Part of a small language model's weights.
Size: 25 layers, width 128, MLP 512 squared ReLU, vocabulary 4414.
Architecture: LayerNorm before each block, rotary positions, untied embeddings.
Training: a variant of Adam for these matrices, 210M tokens.
Each number is 128 + 32 x the weight over its row's rms, rounded and kept within 0 to 255. Layers, rows and columns count from 0. Numbers have three digits each. The size before them is the row's rms in percent of the matrix's.

# o: layer 4 attention output (transposed), 128x128, rms 0.0879, rows 108-127, columns 0-127
# v: layer 4 attention value, 128x128, rms 0.0873, rows 109-127, columns 0-127
# up: layer 4 MLP up, 512x128, rms 0.1, rows 0-4, columns 0-127
# down: layer 4 MLP down (transposed), 512x128, rms 0.0938, rows 0-4, columns 0-127
o108 089:110157057099101160142141090092155150152178128177220126104131161130156160141113181098169098114130136116249117116148118136135147128154098138151098123167080166104158105118122080096099089070102159084106112073166130114131139130154155107188103120170068124102124141179159171164136152087116112138139072176123068087104095154126132106147137127128119154073126168162111160127073128119125151109098
v109 109:121134133118142130093124099100121114072135056127167155121120167141113045067117167129124122118120137144176132103073128114100112149150134159200113150171143112059185102139120095165093125113116066119120125077131087081135099128103178143177111092187162159130150138178133165170091138129156100082171097106089127135096110110129127205093169111121195163073125151143108157115140095084188095169123
o109 112:121135120088128141124169115140103173098132141172144133062123216126130146129161156167147127112155117193149135114136129164000143132119116131197114103143113096074187105154137071174086114094121098122130107120126110118133096132089184116153117049127110135160113139156116111154085139080163103071171122111137114118130150106136147108147136124094138129077133180152083191105063135181135168154160
v110 135:096130134142162098118066139143105096122144101105122159114162094148145083083128143124117131137143127132137123137104169151081140162095132137148161149094160186137126137115190125193086072169130098093163131146158179148115146148148089134122154118145112096087232177164148161094164168137099104080135168031099155135125100074119125105122141128015075153138152104132132133160150072085126090141137
o110 124:104113158084163130160130153148092181148073132136107100113138099120116085063171163157196157136140120118195174133101168168109105120072120115169176149141148116088162114092174163152110117140091117160106064158144153102169133168139134142135111167139099124112179125131144114099177135146168137094096139060115131089151153099217172093125139097075092149121101075115133086133128121106032125139085
v111 114:130127168060111108124143172119034131097135086102126152110156116188154095151141133074130117158184101143127166112130171118077131129133127144088146117122153135125112124116157163129136085069099111096093182128153161133152143090157203142043145066125183125133166134165107107146094153131133139055148109030142128153144132129132085117099147124111135194164107163089145155144158102155192094096133
o111 112:112097106073106142168122139141047133144123108170120103075138135157194133096178163094165090111199092171137168105180167146134108132158140186109163134147133113172124085122064120089090122121118170105097129101190119141096092132115156137135138151087082183143202175121098085145094170117155155111119130101114133115140148177163134069090091067143143131128086138116191125180072123115121114104142
v112 101:114119156093110131121110131166159109167130121155150117214037136114097187117143109058157103116117120134151110105171147120176130107172134152055125173110116120150121078127089147143138109114103174162109130136096130181156143070123119111067172111122073094131206165127085095130111133133166153132102187101146103098175180084120182172124094128151124152079095153139091128167146145206165120125129
o112 104:097142111161100168088141158182141055159139127124189142130095116199140109144114113107124083107137105164166102170122142135152162119164163113119149114132127230174085044110149143104108110172140077055122149122155111129081120079110105086127133079147090076129157124130116121119016100157098145098136165138135088121150129172109149121154116100147104107129165133129150158120118150161191116133185
v113 127:128106142202142108160093023103141109111160102189119134133112160138144075100102203115123109124132156133128084128162171144160145133106074104193112065160112130100138072146150110088126171080142085109126142141117070142129115160123124131136091109172137142095117119163171133230114059122130107144119098131131126138047154178093084093092144139137136148111142087120149198102165122140110114126120
o113 117:150108190141099097095160102121130144120163153145107119132162171097111105160120146139207124156073150111177061101183167135158114105119081159176103147168108162096209107156135069152144137064114133102136118115067129061205103089129188079115114112127177150149111117158089136160101156169117099183131108145119189126139088150127081143075130131106137132112170156113101118124131109089074119139112
v114 130:097136079119131169141001057147127096139182093137126148179085187135128120134140152094086156126116112130114100161158143130169141098125104152151145101131112148093127081126178136090168098158162127091074101179101161164156123117159114145093095144151174124103187128167140104108108086163092155098150112124081088094150207139060107156114120138149087127088158100145147114128167115129111055130108
o114 130:156125074091149164076144124107130094170214090091158161142105097100157127164137141156172102127060096149165107130132132159166165142146142093139167102183129168084155058122089167120151131146150103101109103173106103098188101094138171092069078097181165143102175147148121146108101159182136128132086094139127133088195184141121112183069126081111139116142160134118126078137106141126090092134120
v115 093:188141123157178142088074055120206179103113143079137158123141152112120139110120165150145090143116114088153135106137117128158083139119138077157131159047129115104148121124076118120131102147116091163106160099126144149142176172099101169143095149120163209144090133113085190114185082135164160124147175183104099126079089177153102143162143125131135069084126090103135098081177094082104105133113
o115 098:171165060122172176129134150094147206123143139110155153097129149126162143154123190133136110107124045088146143139105057118161073104106133086129136117106105123083181148136162107130136075107090116160101182127113126124128142208101138144149110092172145154161107106143088098121150140134116125121149157163197060126104060123101076139158142185090117083112093149145105144056151121152187099113143
v116 121:092113144168100132133062093151143065116125071147145146143102196105126121097174181131135139096092163155149054103107110151146143111137139150162094121201108117072157127165117129152126122134124125138178143126138097115131101131124115127128157119109111093035139109123205137167088169111061111122080066124124112113109186144068136102075149131125143189075146115124116218157089136121130107150083
o116 117:101090207125099097058137095129157116144121146102159131115112184110116106140133104153203122115105172170191065147120156126058173133129046136159117128144129140115146133166093105176129139149089132120150157137099144084186142089112154116112129079121140086095117091151125143135082129120115084102100109107069113128191140127120163168134197102137179170125226144134093144147124140128063145157118
v117 079:137101166113082116122152161139137176101072137133129127122110156136129116153199106142135148145085136126220101107094111158115126147109138160186092201155135113104121111118138069198128139106169127148147149130143109112106079114083121102220154110136162079116200128176122177155130153122119174172125177099115168112102115068139123157091107142060125112124078150161091142179113169060100101152125
o117 087:092112196155109085093133161191148165102065154120076088136140116130101091147160063107171153172129197152115178151131152149008153140092106119133130130125155103106100106085122110195156111130137093146150089129099135108118108108173137161106145106100170104133128123109121128123117090099123144127073162086122132130119170110114139133172160236127158102155121092152071142133134127131134203147141
v118 126:111128126110132101103093149121089172124107172150119114119114155131130135164155139116133135151126099106178098162171123121161145083116102151132182160108151169119131072085132097083136122109177112087017154158085150106122122098160134130056093135148165096154182114206065100115136148156097170126096123147063131117071118147122156160088056136180109148118103166151147183160174150143141081158184
o118 128:137101100125134065117158182169113155114172098122069124133146049062113133127113121142135104174093137082144144095176140166115193113171190101079174138166171150116111076065063190133109133155147104098124094157088140116114145062135151142112091171130128181128140145106084151136119136171110137131117134162166158116094148141117150109081095210095159083132122131066137149173141136171147125139142
v119 107:146113164130100100115069167140108198143076181144105131135133156083121143185171180143133151127085113135112108195119082123188167125084112163166128130068151125138128155092131092123115082097169144118083160113127166093158153164187124140148120135132146108140153089097104126115161118122101107160046134140085170134147060160103114075059090127202174151132116124080169115155119099136170097112171
o119 102:205078160096177076106129172144136146117097084094075110154169076070054137128127110141116159179096161099068133128123083126107171109133150143116135143132149112159158155076067192178125112153092113154165115120104145113120141132144081146120124171114149176116104081063086133130168125129095148147118145119166197112128126099110141102086163155136185147200128090074159115161154134175147112144123
v120 126:156140127086109182145187153098114136141067088162153126203106199117140113111112138069106138093089100142158128146093124123123127129100152084121105116110162155112117135122125123149143124097157172128067115067107159095192162174171174119137105116159139102069215125124132128155141076110112103111148125132121122106170122093107148101131187140181192188103122117100133088162157036114196116123132
o120 118:174189055079160192103199131125109087140060097145193125108178113145130140154165180066158129130134142189077123114152121113043131113160174134104083129143084124153167126072112139121133090105149132132141103101168101074098107133151116091131127147123130134132132123111109126189128155087101134158051104102196131092108130145167103089130150091127151146161164160142168140173102127131150124085108
v121 115:112115198075077124119159177130123167198067093157133117151163128122120092161156114139119143134113105133180177180103136121124155125097106186105172117131153118097136143098152139132079089142134168123108139099153221091118159107133166126115140116164126102141179173120090107119108133119156103132127088060090156101166116115168169161074120116131155200147084113130109114196096071115210085134105
o121 113:164075140099165116137155171161112144106044082167141121135132132141089123066185095102101154136121126124094180095138124121051139128149159173120135156118130106137130135061078160126114148170144122151141061146117164137068150097127110126150095125074082156120147129084116136116143114074146139116130125076146150060136217098173152116154149118138160142183138063097151142195109116178180158155140
v122 100:116145120127176155140061046138134110110238163115141158146157123143119206081076110102122076159163133110136124120126145139143096133116119111063121116119100144094114092142110145155131100130101140155161125131142175220127151127129109112091103094132130169087142184194148182120114106130153140112166143066167085148172122142112073118143135134105100140153118076107130120087137041137124154108063
o122 104:119175079087147184155090109101143142164159145142194114123130127185138136135127168093202109137137077108246148135139136124241110114115082142124125135173075164097144087115162092110103102059095130130071130103155141127134114174157122111141094109162075115126153144172133125088145151127159134128163116145142065105177106151159132144160130103131091134090095108145126088087078102122138121116106
v123 117:186157088088175129104157129125050117060168150124118119093141064131104216175117100119135142145164113150147131133146137116041134057168135161087137172099125135112116195140133100113162155068114141141160115108139107136194121107166129125107131120117133108143098097078124096102130150144119095114106110123159113145105154152143104107091055111184150146086113099112085104110116150171134231157129
o123 117:131185149089098161182057082121132060151156089131169100140085093090119180123124175089090105146174144152128156164146137110162127118183121115077149107114157117181097142162122115069151169098130125098134201128123152164118140119151138109099141118197098102135133111068130083088142102128071126081183183144138109184119110136145206129099050135147169142090080121117117123151115143150160133135146
v124 105:104131118148142085092080140118114140155179242112128144120158150150122161131111087133164113147138146102132126155113041113139110101098110169081155135114176141117110148131083097191115139120109124112143141167119116130182114133185040111090148131138130143149137102191106152112146159112181133140120162067163114143137099157078111170139144134108184103195090163066113107144182077142185126070113
o124 108:123163092129142128159110125098124207146165190118115084138183054139083129126134138105150127142141121121168191157101114128192197117124110190164114125162148146118127140074101113183084085106102112115117102129171192091078094143151044157119129156154081114122134142132162109105098132110154162141177120156156118099129094150083154080159116139098130093121064161119145152128122034160147106087115
v125 101:147117118122149043142129147106079121166153175141130113062142149118143127130113080135153132137076162094232139151120121181136114102115184071134183169124102157129118143130106088064149133111154148099109165176123123160191120108108143132106175084134139094122143126191155103167105124123103194177122097088165148097139147136037101073144127148160161181113073132149140125124146104095133123183122
o125 101:094118155101155056107129128155142086138134183090098088137150092121058101161137130030244158149092198112188194133157144122141121108157138112096146168118132143154128154143069093139134140105134111111110149125114118097134133124177151172113141178139080110152155125138148124132118136141132176166138085120101130127113178116129146106161107154107195096063087153102107131171146058148109131104090
v126 106:066136110148142119102087101132139102087196152122114146086192124151140166105115096172121114134109155144094166145118148121073146119063100144133130081199095107097130100152116101138127113164174107137139118149179087154123086104126119159087117115130134127133031194199177162169065130118163140084182098069118108163167144170108090166136125109103128178154143122183133150061098110117122134129099
o126 107:116136171128130087140079096133160138109172145144062100130132133120093099098135103116193165158078144123171138092129151118147133140104061138178076145143106091077123115146080113157097171096154140177086081117100144170198130145183162194104050136126099135119141135191147138130148112094182105156142104149110121115233153128154159161148154087105158134096064102151131114128088083141089131128136
v127 101:135139126168115124170145103146130103103132161096117138137154082101155205073096133165108130120122145134088115087097174079075139103116124135092126107118125187183124166121071129109113069182161146092149118161148109140114086144130120146151141138130124117114140159098119148156121143104083166075090121158184176129145048194145153067125086138073136065131179146116190086158061164113119189155164
o127 099:128110187153130104106120144096127107104097138083067126149132088107056112108136097116142157171101147109102090098093155131174104077104105095159085126121159138135119163157111187148104146145101203176146088097113093187168156190156138167103164210136136104078114078135155116120192112137158152111132140154079145121154099123152171112131151167111130145132114120115196104137117158105057180158056
up0 099:128115184082119153145094114121111141138148146119155102074100150117139131111162042151064121128140120144143161143140061146180139090107166109103136143132192073093062255115146118151172149132072168118134132107116119100077155133124145151116143111036112105147113176128137090113148104118144073197096119111123131146163188152087131119145107166136153166099121124091135166073128134115122130148127
down0 098:054135112108072167121158136103086166098056130085159114153126088125106117104172159122078091101109150154129109130108152148074194133160118146133131141153169150131127125155103149187186113135199175150086092136178084127140136183187106120096078165156129079131139181179098125155067109145101160106123181085114119120077132128122132114102137127162112131166150162170093148180083083149088094112139
up1 116:183116130138130120135157171124101103130158156144133125075132101131169175134115120167125121096133182211157088129088134109148186097093077085138124127147155052077101143109140144155097158117151144131143170113093085163169112098135141116146125029107172130139118127105126113138119126111122089077089099159161127097038130085145115129156115132132201177099115144096189108172158056146138071163141
down1 122:105098124115100098128074108090181163118161155125147127160136143091173136059161152099138172122122109179082106130147138130095152178113140183094149166138136132103136115076142087119120092173098145069170161072129144140217196110124141159075125142109123085140136121113109145160151089138164108169106021122127073122130118155144166158120148155105042108143176081088108121101124115122147168128095
up2 084:100128134137125139109150175077110128121112079135118170128204161126200170126084139131088155091149122124130088142088111101105162091187065112081115152128156145154130210100131125124134160121090067134086145088162200153117157146103178131059097125120077131152098149148099174132148120057116153134152163181120103128156106092122114173181127200129114080131125084165130134103177163140093137114150
down2 095:067097158138082140187215201137152051100157104140146088089160093129140093124119109162172101149152066162090100148181109122122137100094103154136143127100153167185077080159125172118144090116173092136128163141147120113126108105088119130127129124088108163154153146152124126116111147139085172182144125097083172148169073161084084150154101107090150180111087137157138096083196149121120114142148
up3 116:112121141097152119133122212122135161062133127042157092127136125120134138116126150123136146150144131104204094133114109036109154063128111145069102101184131109157111192128149154141081068168099165151119075089171143101092100140077185133138085106104138144106139166084160143148140114094164134169143155106124134121131225130130177148128075157172130101115137090117117124102146141169074148107132
down3 111:129164093150098163157152115141131159090153076122103214103113178100095152102164127090142169156166157079167123117034143117206100093128184106120104142103150166163083116129065134121162120158104081173142132125118121162130131136148108144097172139127055140147115094122147141136103103142137110174141138120113140037169093149114125151126155136154080124117116246140102096160119097110138104123137
up4 099:126094140118143098123151060092145136064184134157152199130133087111132167218128140147129105121135189141154091133120109092138164141166108131134128115087135170082090138114102126191128097115058104136179175096122164137083085059147090164085092126154127125149105154101110137108116107120140177205107093115090149104138125105135096154135129182168072140164137076134165135058118115089173132143158
down4 106:151080126155158145095127093174175088177074075065056151234158141173132160141133143115166127096161146149081114060126125108107127158107148111109151107099158198155127157145134126130083126152183083161110136166104112127097138085159167114108156152128052123117081099099124103143102158138156142099123139123135190158073140136135171106123143090120075139129142141070081108144152167125144142116077